{"init": "orth", "doc_mask": true, "steps": 5674}
Each number is 500 + 50 x the weight over its row's rms, rounded and kept within 0 to 999. Layers, rows and columns count from 0. Numbers have three digits each. The size before them is the row's rms in percent of the matrix's.

# layer 5 MLP down (transposed), 1152x384, rms 0.0322, rows 970-1042, columns 96-191
096:467569578464443490453476486496599555398531460518497486501510505456495472559564570486494529450538519547392606460476526484451468508451533569498484478508396526513523506565455480519408496539392405547477523514426584459525592435580498529584519461589490526559553458472426463538503545446488539422
074:449617522497508482535555493496459478457501534630583522462536518511429490501535529439474568522588520491533539551427538563442393537472518529480556476535518633484436552574356613476468560529517585503462517436504555437503574509609421458484526513574481503417552494529461518498497455597494451592
110:563440461530494418581512510432415383433548502489507455577454531412468568478499440466536578521600574418448533446497550606489500570463464478486481441462571431510545510581500503548512533572418434563570460533492552571431459459444575666474511436531486494526506499545427477540554527410461568517
100:512549564490541477516486505500507589522568549488470461511482610548560560470644522469443471465499562510561513551505482619497435475479492449473438466433523524505557550521572513510441470461577540459593436568492477378485492444544493514408448534425503620566468500440475453418500489509485493426
119:558411541512506521532492496489529424460511408482584495583511421411406545534457498508574454487481499516543591452496499577572547504416434562478440458534564588498392510468491442407447567478430467466476410444560485408569525531518493490466523518479450458538461467546561506567599537573568492530
083:597537484427469511455525455443417500486553496552447569424482523569456482515460504507508499556578452512484536437478597457557557485592458422396533491539607476504464398486450467533476522529499511460573481500506480486489575425482541465407399604531519442528505507491515557505492503553491467468
108:516480462497465461490576481476570477414439506399510556522569466584555527432456488537471572506470528558394423557488490512601476479611518587469538516481503436434505571494490528483505431486509590477522551501610555534471535431546494476478596484549487410544494466448551503551512496476525552564
092:532465516491527566439521537503444449440522374517533484509510571414469503409515486405467525512503563557502455495440412493522427468538454494473397452471560528558465617506532546473467458529440490490528494523541483506515390614555489485490493460541541506510409525476446622503519515581474466563
085:523637446533472479573532436518451453507527484440488565485485608524501452582519527568473473513457493444556519415449480526473394538499544475558414515559466557490520510476543520484464549536564370556511495600484516534559489482592569477447387480559519593517622534599521526529471483509531524435
096:492527529443523497527461513437602462530501503441441518509439487469549483507454495432435472529487405487525492462564408526555549677514529466528471557480470594539528491527456530427527499542456449516524481474505475492519499461462455456540467516435583496565511446482471456502447522513558558528
102:508522565531485459591530523547474507498497567405552492557613464469527516513538559517446492520525552423421504472472535589426464518475450467517522503548547548503464522543573503594613467628589455488615484513489587436443492480472531484394495521522539512395414428473449540513473446526490558511
113:493508535510556459448548505528507460460484415536519527404426602533499556496435599492507545519504455551519469546521523559533492515529573470503493452556483518490639488507517462482424584478515460554471500479417457303578431566574489520486516483449553443470564445474357511510528520493468424472
117:495510513478477540440391579471535554531465480481517480506495459532389487568457488539478548468514459462456539530498463552488587550533441523467484593474446499507496552483548580527532523513548445412406490518420536505490560520502463484494510482493499554437497417430523547557447454544406445451
092:605463526510546486533484613428424553455516473461478542477472525571499452419434481452559543542536568519487498447544522510492511553486502512434565503476496566553378469479417561464588501524498470566431510556513421595494572505514508509502564517514502414483548484462577446484520507588571479472
107:541504483467484520537509435461575540453506485535480556566545437479591597564544469486478578471373452503454538516534454463479526545521458454505507523518453467491573517583608510452441513375553539473548521490542424515649601465441461351507433600566531484503534525479534435439453503439489551544
104:496539468531476632518527547539566407544496420432517466410440441492578571552493468531466474564558470555512524453546471458526535414555524530466531486508539503501491428515561470532467516550522534601534594533514395520500521581538523477549495469488442548572505489458535558512519436545497466388
100:466397521455505553520544526544444545505450569505605539485530500513507503506524490558447518474555506512613520475531491613456437487538532512493491499522493410536493542531555567530616543522468561524461512533490570420587477459446472527514602582467441526511522478505523537506439546480462444474
114:420533585530447506484414471550545554447459464505528454493483435606629454514443441439498435482567528446545457544541532540520509511435492501415540468489399479537567481440431529536519530479535472504545490546494493516523457519447481494565468494507592536475597416475521505527568501448556492477
113:498405465463542507440462466499517441438512557559563478576555490576492543528491479536465545511439524541560414564465465556515481508560463509531488586501506455557390505506413537524547469450522449431490398590570528449494498505520504536490395523546482435528576407503506555498565604458535431593
108:452476560572508461512545567528528575530566554392458489425528410501465507571527505528448473452511418504455501427574521530426392486616436657533619420408443409483454437496491437511483443447500527505555460487501512508514477560483570516495484574480537542602502489509546398520531466491478542554
113:553493475478612414476576486443490549546505394509464476439580513456469517564530461511377513423474443523511497483447482490360540468528453509546493500493434411434503442417606582543487520508513537522472591624515454409554530483557403587543528479539539414474479522565487597518509515532436560413
088:470534436503553463507523458468523513503444471478548551572589472614380532528548523517398450540552481464380446560534520497512488519563468566494472502495516456480500506485445510467551566512573524477474421491578536466416485479481520463529554490521484454436442425505530545471414408555470555511
114:424559418564474492455450459531510473484522481427549504496579424479509517539505425533450545565469600485565563591457506432415554519534467432521449439544603456451510418474419503489540576458536629440530562483574453392528481422489539484534460488479563517514428566544531488515570470561475466500
103:497543496554505594498542444482459438448453542521422480549453504468480484520498512585541462429484469451558439512525474462500465433554494560589564450549465550460510533439416410557485615500477466441401547481585542514490559488541502514531517527491518476496514500442407417487458472591589548442
100:505563610528513504559561507572501415406466433534554480458540395437427427596411562465664463528469540503509566507467502570507497463363542481525573503487475588489471488486464574568446467502441511537553448555499456553549561526496487572536464591413499453550549580514447389472503518480462532515
092:521473482535509453479544432528503458447590545563497543447506506482573534486460448476553491543531556555535533492500588544617555450549453464516483530498458566560429573558466436477519457453439401512528490492461452559467469547444479544526571471546571512574459598428584524593397464576446541501
089:475457511530430503419434509576512502451480599547449564495506521455490493486591585497455465555351496586534489522527475542510407526464502473567489478534442498498532522593563520530485448526562510505548509504552485424495509399537397469540530457479506507561473531540421563578521554516521506503
098:526520435537525518504545422531505569455587528530517532552479458469530481479534607476527411547492565409532418447465533470355529516543531509373438622503582527461466593480528489633506445435509402528469377568515428445526464565544492462508538497571502465455504465505451446458455525522501474458
105:526550516506575505521555544506460531616424549561472491466594442504424463428548449486485493513504433486498497562496524488460482492484404547446547410497505434457568422482505461561464462515427400475549471535568600440524519478517405518478430504448556504463557387524540513455390603532517634438
114:293500417515568537566604451477551548483381485498431459531612505484423483536496491470536514485574446501504406563457547539528539427458570509485556513528502458515435524427559516475552522428505483466506487457498503525514514509604445468550443524552562508385444468479474551524521457470499416424
095:452525481533420502476482516427526488557466505478462485540507511490453506502574483506633495527480423562498480535484511479520500398458574604594470656554456426505510465468498421471530535458563576538548520474488579476517475479496413557551545429466520476500585496503428418543472432439398491548
108:573441456552482612453479508531499530476495576447457498499505509439483459560430436549451472437565502547473548498511467512491458508470628478493457509507420568551554446468482536524528503428559571488490496532607532516550466466466527524516453498568434530428495566490506549558475438614492446545
109:427506525474545505542529497462505585467524546446591518564452440462509480503515505503471449534453492568547546452403455538529493468481433589471511462475466474428498528481480589588484509488544487327468533521543446529460510563490428495514506508411590469557483513558434501485537388469413467514
105:446372546573436449609503496525557495547414404487542571529537464535579616484470533528499489479534504483544457431540671478437587609526518504475465415372515530395616456486497537422461511425511449481632534542491461392537497513507519604413517451590491586553429531433463413494499598488529528535
110:465491479609481609481445510468480539565514503482510584460527510460354569494549572508608556521455471592604478503522431471579557457517401459455420562534522505615493569588446590495544471484494516511500591508496540553528522463526543543558471444482485466527529546399503574387563455553439485434
103:454387496583464524460473519631535582455488569512554547497517534473458506501585477563544514441490461502364536582500578415451477472463526562594554541470563488461641470436478462591509479451463506530453536526589513487486544387513516494584522550541513464443552553459566541582487495492447443544
093:437466430526532492419454395485574526478413410508549435535548463543525523597493484463552582423475514497460491449564477477459466477560454554514498463522593400512521482539370508509550513440419460417555499396438479527457504428491584547487457458468435477507483499498574487579536531520447417460
067:530528531516443444535579461502410506482444633631476512511505486463544577523534518451393539529526518433493464435429567508506552516513466571520595450496577473514469482452475533446486459599394468485493567459541444521545408448637481438422489510511513525557547476542540445481526475480458382544
100:321442583447561463597503535444505563459515507541476513504512426534461485462509466512599393511559464551458562513419611555542436580479462465396458506538525494500471546456510579527568501496479457455453511590464451502519556417516475559531561504511579492467411409503500550481430407413498575481
105:447447434597555521554492492473518495429527494534518403528449559413530460479419413518564421431507504448623481518526511443426447574498523543593444480520499527551408464510585590564503453444516563545526473508449467504561572433486538528461477581534494550498459592536426544414537506446452471539
086:494527504520429472499507460525489474536479554458552540495501509481521471540483439395610523509499448521470553493548552529458489395462457510460488383540480486474523531516495475459467549516489455524454480573555409478581537519513482522531552534480448401535450558494443441441482519480457483598
079:318466462509474480548495515578581456515508413543476532594536527515535497423560587555491478498502504526520464531453474439523406381514563581500526555453542460465575471542430453436421529522491442473515498448481569476478419505539525491586493501489494545503506507531548474492447494546511563443
096:564451461460547488441558447511567500458580562530463623597457512484525470541469438495478535451503491568524487391522532465437452570480474449481519567503540555491490562493529518523526489522563524588483512552538479499490515545493414449399460594556487526453486524472489541465489569554451425386
083:520508428428496529479455597478519475450526575522472465543447550533459520533556523406525575489544486481635521589416429447510520461495499537454505512417515476491488500483573508502479502506350548387554495638533495517425504613497463517475502532578576477492579564458503475432530471455505514552
104:404596557484499429495512537440508530445539577532458517559533588471556524614534439499563541495511444521514613550465421588590530491430543554513525467491518554558503457525561513492539476544502508488416507546482507550549493474434462523586542543500552522519504484549519493496523507415583581483
110:537448516615543516493452530420500460521529449491451523499509483462459519492439527571498542493490527470456478458590519495540533452528524532570478485531583537474509465478454498430431472531510468468494522518529559425536489531526484528474479467548541548502459522438323505486463478513442467406
112:525420485527530477491544471520465507519536491458396475509552525546460538472500508504567567519432444419589524515526499376522503502538553473452469478448472497438454507452492472486514503533524469549520476540481509479405458508439546543510429544566519509498479432522598510494534509392478458567
100:425475483491522519578511409556527446561534525477550431480424401413544552430472462442478467568443389504435478547461448498543558408531398462464515491550480459460610415442514583502509508498499551519525509538507541540477620513489472465501511509642569488474520486444535521583484442523537506508
106:463568462483427494596496529559498509520507482426450457553494527431392482563545470443481446460476426611503511384476470479506547446449459532581573458487448475474533675474453493541574518417531520517423465579537625485425486424460511558452570432587561543459475484556581438506545447519536447454
098:473503584471546506553503506548557470473497547559386409501554491432481456523531566479570545464505482445477555516489458481541476509577491505560468410488445432490583544578495509393491522429552568535405421488493626545453501503457532566491467508548530517410526480520482546525525559516453482421
092:435585394511482441519439539497567546531460430495434557491510659474450477545473409493487477539489507433472454535518557530487402430498445467463503494554543569435461512436409441503452562486489415405628500351452554555548515347548492515565449561536578473485442454507496533508534492541518522488
106:417526520497481491475517451564487420538606446555451538582532451513492573535499403519494435553438547562543513577526486515452522482470497486483471573526478499474384541522477479528517383573551494523609436470601463502503496533589524557455604485477481503494533465447460479464499559462444504540
115:458460485536491494568540447455499492465530504455482566433462458453440535516501495473503510465598476520587484470534621589468534474513463477515536446473436556576474526506460543445558506494529492521563519480512468447530485557530499467586598594398548438517604478586429472425482530470535537447
093:543612537463524566505465491556572428516457518554505477499465515522464471599497441540430538466494513557493519523404476450485486473569555491512487559368470517497591505541510519485458465589489479411445498517494520562539550450533538551445446420474433450570591487519495548549493499439488497563
084:519509492531520525441564558420473511492470548512559455491474451447540519471576440561475592500552491381451545511494516519495488440519572529514511488548435436472503496550437453405560564534509401517471556538527521423553518490486506546618532588497519400436605504464530381481533526521624435506
121:498423568536503559461452503542530475509479475501460410474527509410531525518442540564597502511527394585464614590462599469395452545564438467540559553470443419448511587485456537509531405505545502523457420570486435549557540457421508542505423526538490564431487529598530550455505477501495504496
088:504528477529537516468503472477466370482590461403505404585430468581507421559517554427492440498456458530541503494470579483552491478519481540505577397611512491499486440587439583507586409545476524459485499581532520451496550478548557481543550471477524511450455494551395482541462609433495531541
092:477645542510574508488383521489505507483470435455435541503509500562569476519508465546510483563480481559529505486510485414526459492454507481574431406519545511421548406515511562541591553436502566559490505514436402542534533441581547496513435512497552559518451458538453390489536516580455541468
119:443479505496541468489514440585498562504518567546423434526459521549466503423461579512529601538515469425553439466472526477473526506495565392501523486507494436602514492606454484516441503490555454522482535426566512513502578528538496577463569533476444541433492507483425474420478542421468448489
104:541547507498633471506465375494517449411514527594441537551495546477554515510446473535488470490477491389459479473537536552468514530516550468493506596474576524499530471491548552518431517521566500558545472537430531493523538427476401444504579468554418536554513489474546499512376505465525564435
086:442508471455470493491437443465603488499521450424571378515519500518538632454488432467461476494432595583414444508479589489493582501486503585462539574564474478515608482435500440599446414536673572452527496493492493483462485473464470585467469495431509568489505541521467574512453554486581463562
107:440492551494638512584536452572577522569544591528454535539573510529536549395501496544472479528480490461518547417464547537504453522521512442539534435478467493524664452506416486544612424561536500504566500511481524423551416567565597472465549466468548393457598549569467537485480486407492557468
091:451559450590473500577505556588465497471508520523506478446471441549448530507534435494636414574468452460591349446488483541551491412539480482501455545532460481485560568552498508451491586464514522530452532499579532506539481632463548469517466457502473464585437485587530491545579438449506483487
114:515602528577544509553512506612546520447418492497428542528576548527455519564493495493457550455520551465466497485484509463573529501514578515496551440545420548499535506552472484511503383552532509556531541486421512555526415486542559422506436582478457468476540528506505583524471374515561533408
094:471494481467523487481450420472420418434475527545524461524508430493576457600549523510443519576498488419500549522448528513568481463455506421459417529474470561534459480479396504512426499484393457496615508530617479433516495362488489475475531419475470446518588454453411501586493453571506520458
110:499551511445546487419449409520519511470553544544489476470523441492480543515463493558465597512465501387462377447483609564488536430432536559433515513535483433516505486501517441568442575565460495523582588590396519459514482491516502479391546405524497470542539456509484506577517554452513503416
066:467501497518525473467553381488465437433444502474566535387523558450508541506442517486542482489459514438503517581555444494488464531554511521477521608515482553511523547479455562508480514427500517576486545597426565492548563542496509512499500560565467499597586471472509473527411440540509363430
104:486470480468492517521445417420517427495517508550469512609422422446485447463553466472478516514455528479576484443605480590563534503487555393430445504497577542399505548453550460557435451585466456488540475522406532439494518555620605516471579403549519483475497464568509525497499435480522495579
112:438510475490463526546438549497556532613591446478467530487515433569469504510481576460546518524498533642499594561498507421566480440537434522429391503563563674541488532517552533480528534562514558503503526508548496377480516513607496500571450545490462462549521562414485495524471503542380508476
096:484475542533588599517523559579473515524467487498588507451480559489489501530426425481407475508500457518462524487518496511505627584584479497490428534459443503554485526463495579496508480471400482592360483446411574390429467416532465546520513492418527455521537402589539539450527528490510508602
108:499393502578509453483456469557480411535522525498489486508439470469511419524566491532531525468521434495509502464426404537483507482482509480557495531504488517518509544480563497492466497614432477467393455548387397576462465496386423538515596406567488537454536483476510543453490487572480418415
100:505433588567442485493471549537546517500481542547467506473550540417484548568403398437477497490503513482546396433540455427439440533480389515492549535525556572489437494386541479436493507432463531451525502530478450481487549511474543426462410526489437477484512563500496486475424525427537564549
123:586500486491363487506519526561409506592475461506596491535487503503579458467494560463483512596357511467523554447457523494524474485479482527562501541434491431512476622515490389475500477490570479473501457410457509537481516537438489440499545463615506535509469449491551527557522493551530516487
# layer 5 MLP up, 1152x384, rms 0.0579, rows 971-1042, columns 96-191
090:518483511493460630482551520517519502495449542481446500567532483522488427555526473518527415522533566505500466496512519536548512431329508578452504469490465416438545441458474417456534493465567519448424576512523483544575454592475515527506583499469548517520448559461528468500477459474464487531
095:497439560510487449533494492491494506547598539469482515524487495529465503499607586508514483473484501488444550517521579556514508556522479516509586596519497526513442391470534517470507526467545569470548481497551381506594488543487493568564519497456507441530450532508450534518525478478571514498
101:457508451552471491581510508480507464550607431466489543570564512574480600565588568497443377497463522492481470580508596496513443510550507466510642466435481505513471407485478467496451443398418547511440444408505448515590591552515581583562499470460502523551548513527502449460496442470566492498
106:598468526487452490472495519555506510480385591502531461535566545479505484566462498552537550410483528509494513464485464466548408535452440593483576517432441542512565564479464417507567589506416513531501422474555474524479454532499521465454446470490511545491391500502543528446469527477517529568
086:509483514599556590461388511573524576524508480493511490542499443587465479546470505469496518476482559499510554570460558506571535534513499536519505503518438527503534635480494538485448501533553557497475537435501479545654472506401510487485589510488455484576497525579473485550608448537473443527
093:515508577500446574524434492467538531550452548501426473463463555433465520624571453479482449430409521440574476420507540474546526470324452451598508479519438504493492404556482554521531473471503391515527496479395443438449476588510516537499542536399583577521545499511561510434443522485457453501
096:544523474418495499464487536459498479474578528533483446519484560418593530462579456515446490619442507560553513546548427490492571504505530513525482516485515572537525579526446507485487544522435525548556488575539585430508500470483506535483434441393406558497513449413567545540552574500498586474
098:441457524569625472524534448435496543542535531451530449462508502524473452519415451470446527524520499545486510434525499521486475482494445420560493529494499509504493389441519536546509531472449478593443467537364507514495535549562595511481573425515501494490532577567468537565534427449558431423
095:560497545458535519508513477579520489514566514509489473476422528487515482533441458489570492471472563539587467471453529532524640541512425445579426509485476516451465521503458550550489467559512451541606523490446586504479491506448423484556544438535537429411396489512406577509434395466595496435
105:474542444429482531529485535516486549485468475446567444490580429451469602495527513462538493530527623466536445488462586544540457561527539550447556540531500491510472485537502522531518531524452394591546562566477513544468452539541541435534415448510502574547517528430452505509561395491517488598
110:455524538517469575439519490523517512523492425575510468457443566486496482428402560489508563560437459574503576520514459468503618529573473357522569501538488450460544409441584517570529533550500458471496512384450473502465526541501536467431523464457544519500474512457519443537522443473500492529
109:551494449502490510461542539499505566590537509470490489470479518533557508507524404421515514500594471411504556537627438497587577595441535455401403537558527501525519557497495466597451569434496438517448526469528435390527492418432528604448511481493522501488511488492517604572440565553556541450
101:538495530398545451506513507485479478504616523505486498484524483526423542476501560443456561469485575476411456513531512500501569521496475528539479412575436572574509509441516578530505487529545580459526509510512544461456501371492489514527567422478604494514555510543422367521489555591487489489
092:533522498576630532494471575607564463477483521490492445452516508544426480509577451428489499476557512433539456450554450570554565559479486502463509452572416478428513481561507478401459541552481561550482455552486403583512491460483526423544513477426523468487499492571502473573502507434572527500
096:546372557405484437511523470482501487493596376504508538465493488441362511436394529589518458484452467528506465502413546525405539431569578494525500492505462544513568422535525514423510429463505525506558501535546491427442492617458467443476514565423445499507568557525529532392469457473474526522
097:466432482500535463456445573448566496474453483557568443383491436497487427501519658533490426568462513380498444527614502493465518530408472566476500490432489552454471467467469519574491451474593407504489512468517487515597549616391453504484516531593484538470564440485454432492423510482483459498
113:501518514440508474411511543486534574573469536426482417516496513475567439480472422467464424507473542498581451509478545545511544452510522482481501507506468437509515521504453510514479544564458517482494575537524470466509427491466468498471521436404532571515558470458459447452546562433522547478
108:505365506536474516509487536450360515505582492615476505472599556507433555538540536566510443418421540453541478526569505438523460556473490579514516533484578535467521486499555467547527550474465491558523478542511416468451453581568550484433540444535448503544551398513513516504553526500482443579
103:402456476495513541495497561539504540531539456498490440554511491466538421431517510520487411494637583424515459425496484624459542489536463536466534538366487471473520596430592536465458555512517553431436498490470540494521519533579540530529548520510469563466505414429531623416523616427483476592
106:555485527537483552495506513507490494547533516485450440515533608529544524455533569607539599561507468573385495528515515526475493478504516468466472532526586453408500478452432440464536557577489497511551403515483524487544579488561466617493520454564544498525461429537527523529472470406522505447
102:559518501471422533588488488462471473424477416454429517520522489524448527437467631482542500506554487459468647510481566512550491487496450528572509515474546544445507495478450504520474470507595578414502558399528489502489404516531508521480490503492531517583516433521524491553639491535475547611
109:497450348587565520461459603569522440570554468481509462523513522572508473576532498528550535482470550464581490439483443536489495511381496507486469436559500443438402453490508484421517497604564512525569497527450512440446569538486520539465445493505545573597469487504589540566477425527620394488
100:485482517526493433516493465480484517479526478445562510630467547479556542538524472523453462469541454509518537514410487533509587490549527564503470489467501570597450567507489550531488501494461562427516405494552503622585520426468546517594497539433500465485525501379479512450470555489531479509
100:424523517573484547410523722491457491546469591528545535459499480523499482594434490441492490461581399458486502462543443530534471578491469500452574476470564496456486446453507465381456538453470462533486413576504468570409494634529574498543544569547502520567391499531483469522500447565464444480
099:426510444495585565467520471439429463487591481589466501451493456459474500464499460491408572504526532547468587523555532509552449507511451516469535466373475486589429459450483490510442494461436501625502491442385516523461489507478460537482480517509523499543488546549585500551449422398461570514
097:501554558458451572507484544459550523522470504504503490428492464443523494462457551419482539562461405527490454407375530504509457437531513528510481447468410482508469453484548453473502463478513522600525504404522450481502414537572382551610513530449532504535340495510480489627618425477486490531
102:550451513475553516564485459495448536530504468450444547510430588461519476568482459474586492486470471552510472486437485549476515538489466506485515522455677486495460584442504488483370426468358529533479502455417499535435495525446550532534449637514514554490479396444479420569469527515569510442
098:548543504501565472543543483564499504557528538461511616474575594610516533511513466587490501502431488443516545497483569462568527462406546534480468524453529564508528509477445499558555534471495411466512551449542540500517510487500585474481536477437506560394538418477477505546468377516526520509
121:424384537513598458534451475480513578527487460606440476519533529580488532432579527412544524528454391537454469512508464478543513407493573579520425558421458454544482545454523448514518454427478515396460419420423452479484602464516522536503453548551477565457474499505568489596489477520516513453
104:459519470477504447475554448445545478473463482579521488503532595425534555530482470499577520453479576497468431504565473507489458453541560515467507482529546557607523492577513420506539420473529485481533609471460550570523514481574493543551449508421510523505501504526505499544500485468477501568
110:567446575563429551544455500451500441409551465499529567488504513380450367452483557477513434461445537441525520575454497476484448541517413504581537479552451525551532450492571504409472460485531584460456493477506579560580565496492523501534584437521456438452414482451477517547579399533568455547
107:502442425486537529624511477394444548585458528499538370523476471486442506521555480419516476404420546524550486558477506473487410398522457555431527465565554511494414444520405480575491614504465444485618535464559412492495499592498541435523513453488598560522378526574486472476515485547539510458
100:545546495461444511539542521443520499460410493398438526549572506425588485448460431545492564512467430517447502542508573543527527498564496470463596526510499553577581484532498468481468566449540544621424633480435483459475418471495567472521437441483522450502446501435471467523462437536456507439
119:521479542542451506577479472570454531481510530595549548518474473560447532589586423461515494484512504508456420530484520480537543523510518534555459532551503520603452483487462545500464506451549459532504547528500548565513522504479581476572443486470435413532532492481515555432543494485463494442
098:568456468558498527540524481496469473484507458490557513506469550510457469413493524484558437497501515382557550449569562372447524490532469340588492495476529466462532525527500498512530618620572510502518436570540430443477526468530514574493537515491529508411482492507504522469576448586530504635
112:437466538530515527461511484473572572544432450571463446506462461512516468515406467434529510387495586529517491519492437535540483558514376522460484459461475440557413591522481497514412505502452438458575493465492469477452534500503430409516443522452512518510465545440537515517524504403475582472
082:416445462575486503471461460419376531484454471501371419454421425521485533549495566443567521467447553493552467449542508530552474481618504505490453530522529490597496587523442554488528505446586496505517519496517505520524565637476568575521485497485427475424450454554525407503463455608582494556
092:499418441532494476483531446480411466443514571453470482455519379461530501576409473490378542623511538533440514597452459417466540463478530438476529486512497564527618509485453517465498589496480445471604485366550522455552497397452508474478556486519496406571509527592483471487456479554463486518
098:381505507514551479567493482438517477427575487564500423448487555521568523413460487473510553501509492568549538532486542504440521483494452443517437545523445557536427576503479441476539414504564519423432478472386549558457445525498453476529484496509494483499476557640481478431501570526542538603
090:464486538462469593507509534484508515509516477430390543489482546532428541404534528441404387397542555488502499515471503454418510405483523478562536570511550547459486564398462486448469573500456518434589504426539473474404550458395504473509485510449400519611535574583487538463439488389482520469
088:448471512485471400528521655441451466513495563537528442474480440511444496521423475511501509562622479535502481398438580542522488525521474487417594452460506497502477486494453498419538515605527461458478524427529456592557451462516521508478488483391493513443502537571451547474500462596492537463
101:455486466527451524466391545560456399397516483491459418514506509466518497481522463578498482556584541474494480409456496459437449470521575384517470517527503525633447458564535589533523470483483404431572440626508471511491553486450475472482495550484501464547493508468442517451506444499578546452
096:444534479466427466440491629500591527425525507462458500524525549533639443550478468464505525485511502476506646514544470510461436584523512478499501461530504524453453547460510507509534577437547542496520511545439477542494526574457564538489476556547472505470500444356507509483457496612486525471
099:448558482553527387501441475578580446514506484529501380602489562577411565522400484517529467516445514583455488498525540429555587510442349509544486562421455494557485529547539628516460413466519531459448510512553551519556526564483556578458514547605520523427490474484516403487495511506508578437
110:534487495507476578493515539582485467509527534495497530431540554482538518432508527498612513434417503511468460389471591471499515450485457448492533439540544584423459524547562435539573447525517492571484554532495546459540376424570438519479503568517554520525538458546424535418568534403451458490
099:484481467536407610401478503498451452467496371519547450507497441451500557529498543556419466565438489423512525524503360456490463509431435499529473560450501522509544532445553505556494502524444493515568496488502542416522488561455501564486455516530521522556428499538509551450447454470508497416
095:525583452547487491516433488583480425656567515524446577569283474481443510476479537475501579454480531415561604506395535549502470565392528550468460487505499425491481476522566451467493556501495586491505487527508494520576483435508584507518495474479563494522499513512480520523564453416489535492
097:488614550522503503497509451563435474508479479469374528526541582520496457501512473484399563511443506498522508560479466360576593462473479455514601507473435425558501442426489487471508511537565486545425506545489444448533614541525429525468510560433567513591558560464449544444536473517564528527
100:509446499457505576607505619590497555486566460522572445552562558485492537442531496625453523495649550537519521527441472448485542557443458537518521537578541536529454486443444567478495513492531505528561494511346555491545462481545505571547474467484488504482536542512442478421497535534451599527
103:462568547422553480489471514575493559470474525423496514491461513492454515452410570464493432581457514552515456494490542517533524511480469496429444474380451551521439503402485516480516539554488554455499544540403392518471448646541513603484500485538553416488579528554617482477580468469505490477
101:484495474533540486440512510560504479472576505559508475498449507590501443571561462468521431581553454486483513508541468570521565430449461480512493525491520462528531508498451418608461510420576390478499451551597480495491530582510521448500458449564462398493471501554468570435450514575451564581
108:450407493497552479563471528566507498487606514424517529460537472560491466430409458507490494569499449411447438468488456581528480497434468530568539490535394447533473476476468458476523523496536508401508559513513509444511402581406496481519536546533521490538512564537433477457517478487493539510
098:538475544429405510488472529460563528488522505557451579476386404538417426602459494460474540502381488531458503519566508383567523450506519408596563475453517538455508488498453499577445609514415489560523443515553550419568505402518510491520514560435458420442520500537517532483474506568435534581
108:447533529472605462481497538476526516525483534439535515565494515545550510544532451492514557532495492507464620458505509484449445508416484406442459300565473527458564519454465518420597514408456506487453476468423545511497483476583475433502484557527521460500534566412486471499569492507609464627
110:513506490525479486447497499428452531569514540544491443508444489421474515472483464482534453482589500556466466582384544466565471445489416546483515434415480528420480497481614483486476506560447428416461605546486531470568524577524549492472405538504440473511424517583461373566487534397464458533
098:466481517497469432553557601542434466542542545439462459547439524534463550447581434486473474414532596504517601488577497542590449517469469578469464539574442504567448474499548565544461469504480508570476514456430557507482525459449429520529400410479575541573506624575464479487458485557431460529
099:475529428451438631470536490516387469546470535542405500406435428432522492460438434482529428597472555543458470519462478523505487441528465490442484473479506481360527483478492498493471546508455511432542513519540477555512479479559525581505444421452565496463489552596618504664490614526493553525
107:425490458464515486373536419501479611505634500555471506406445625488510554466557456472514562532514538486527523481601580481477467484482531383439494488527534493562433534505544485523586502538433597446520585526581542463436489504473519552503494460491507493462462488512420566464536416457543494611
096:500454497540637502419471458467552482494488520603490604504496526510479486540485469473596497453535442452569554490374512556478447494505451464398503535532550486536549456577527511534431473486583485486428528457497515575555501535431439481550492436487561601493500460480512475390493450486593482474
090:475496478370603432368506602570480494496478464540470503488399571401532473588536467465578487473609515488520461395549461465484479486514441429534490475477547492448510600492537457485497442576441531531511370605473413380425371507556391584541595542459589494546449392477377492535543480443480528450
101:526523558523516491502487463467430560565501576498474437488561566540493498558468457630546470467539572572455565488556526542545527505508455502511522420512501464520552454417538582485509446447503493512449427495516366476514550510437399472560524441476526549552528501468451488457539491622498528472
095:475562448491487470504478397537546533558434388489453485550509425433438587482479497544530533582509523507522571388441508439510477433451553473420600531493407571456500489468456549521471460480502527520503453403458470552458449481551567402516398500479441506581446517493563508494488486505508580478
102:501511506440543479592519517573470447548504433593375454485520463467428492529568493464600575479440526632440556483563479498467497599569494520533628445544449569515387453487504518463476425533562487516461477447520579491516401497483496383435477423399562571587486526461516522443468409548503491489
108:482385458459426557503593418541384482456554528476505456514436427495594594461478498440559513604513515532419513560482548417464537456429486474554513561541499544534324442400533498593356467442454500518526511470469528444534474406465493510493502650465470473508519480519496447461490528512507496480
107:481497459431563482416533517406567625504403597554514506483396460555494530568587455508528482509493430482531499444381525531383537506433456522464480481540620496412450560519511536481469512477498567432570468497506499525439453425478516536404567432527518524474520459488426436510478464453479526484
077:479427516367570489510489543504447612501431571434488565524557541430503477484414588510516467427537491491514502538443605411518516475448478519447467513464442565486587419494437524600531499517485505559469592485498549562427504469496494498530431536473515460497439513526448437510444483508551597472
101:519423452423520517534425506439531511560504496468453459444567503395529471531417434506606496508540553535510577508533456525530509532481576420521467409555474563514576524502500502494606431451576470504599542522463480595515521506477514478481544484505487495494553519430504508490543521550575483460
107:537562521540492499412519508482543505501573547447407535475514551581496445533532426505464525509479459532526539593474485428507549560507471552469484525344490551454530550487491469609421517540515565567447542430451481530489509486548464632491471464430508484464635405516523596503618543435470488540
090:490491434549546521474466466596321545543548502529557480517550455391477538497605596483503529496541547507524518541398431546462512436489470501486465521501496412434442431493575531441585575466506508536532470412501537490440495453418511567550464556524417482579452556457457555577429456486455541474
099:548498498513504615483595597500429448450541466481422539491510523412650527529477509534508442495527519465500536472627423406568466590444542437556456509518543440496537505483515563401461447586485506501490544441481437497505489437481541452517560540470547548474517504418509486554608531533485564459
094:548533487535528463516499576483437591560474523468401567597536590507484539448437518472445497451534462510561521607595531466511520471470512546529545594570468496598515515497519468529443511495525522558391482545513507606475578501514479406500492510529426486634473439476505628509548440471486512447
110:543556561509562452491449557478529542446422480563600444419473601424574516520488475555451512579402571401456512513461527550451479583509526442523610537425482399525388588507510394464467456548459539466501452442484465479507500522393502472432484514571478536487523512579555490475555602489464480525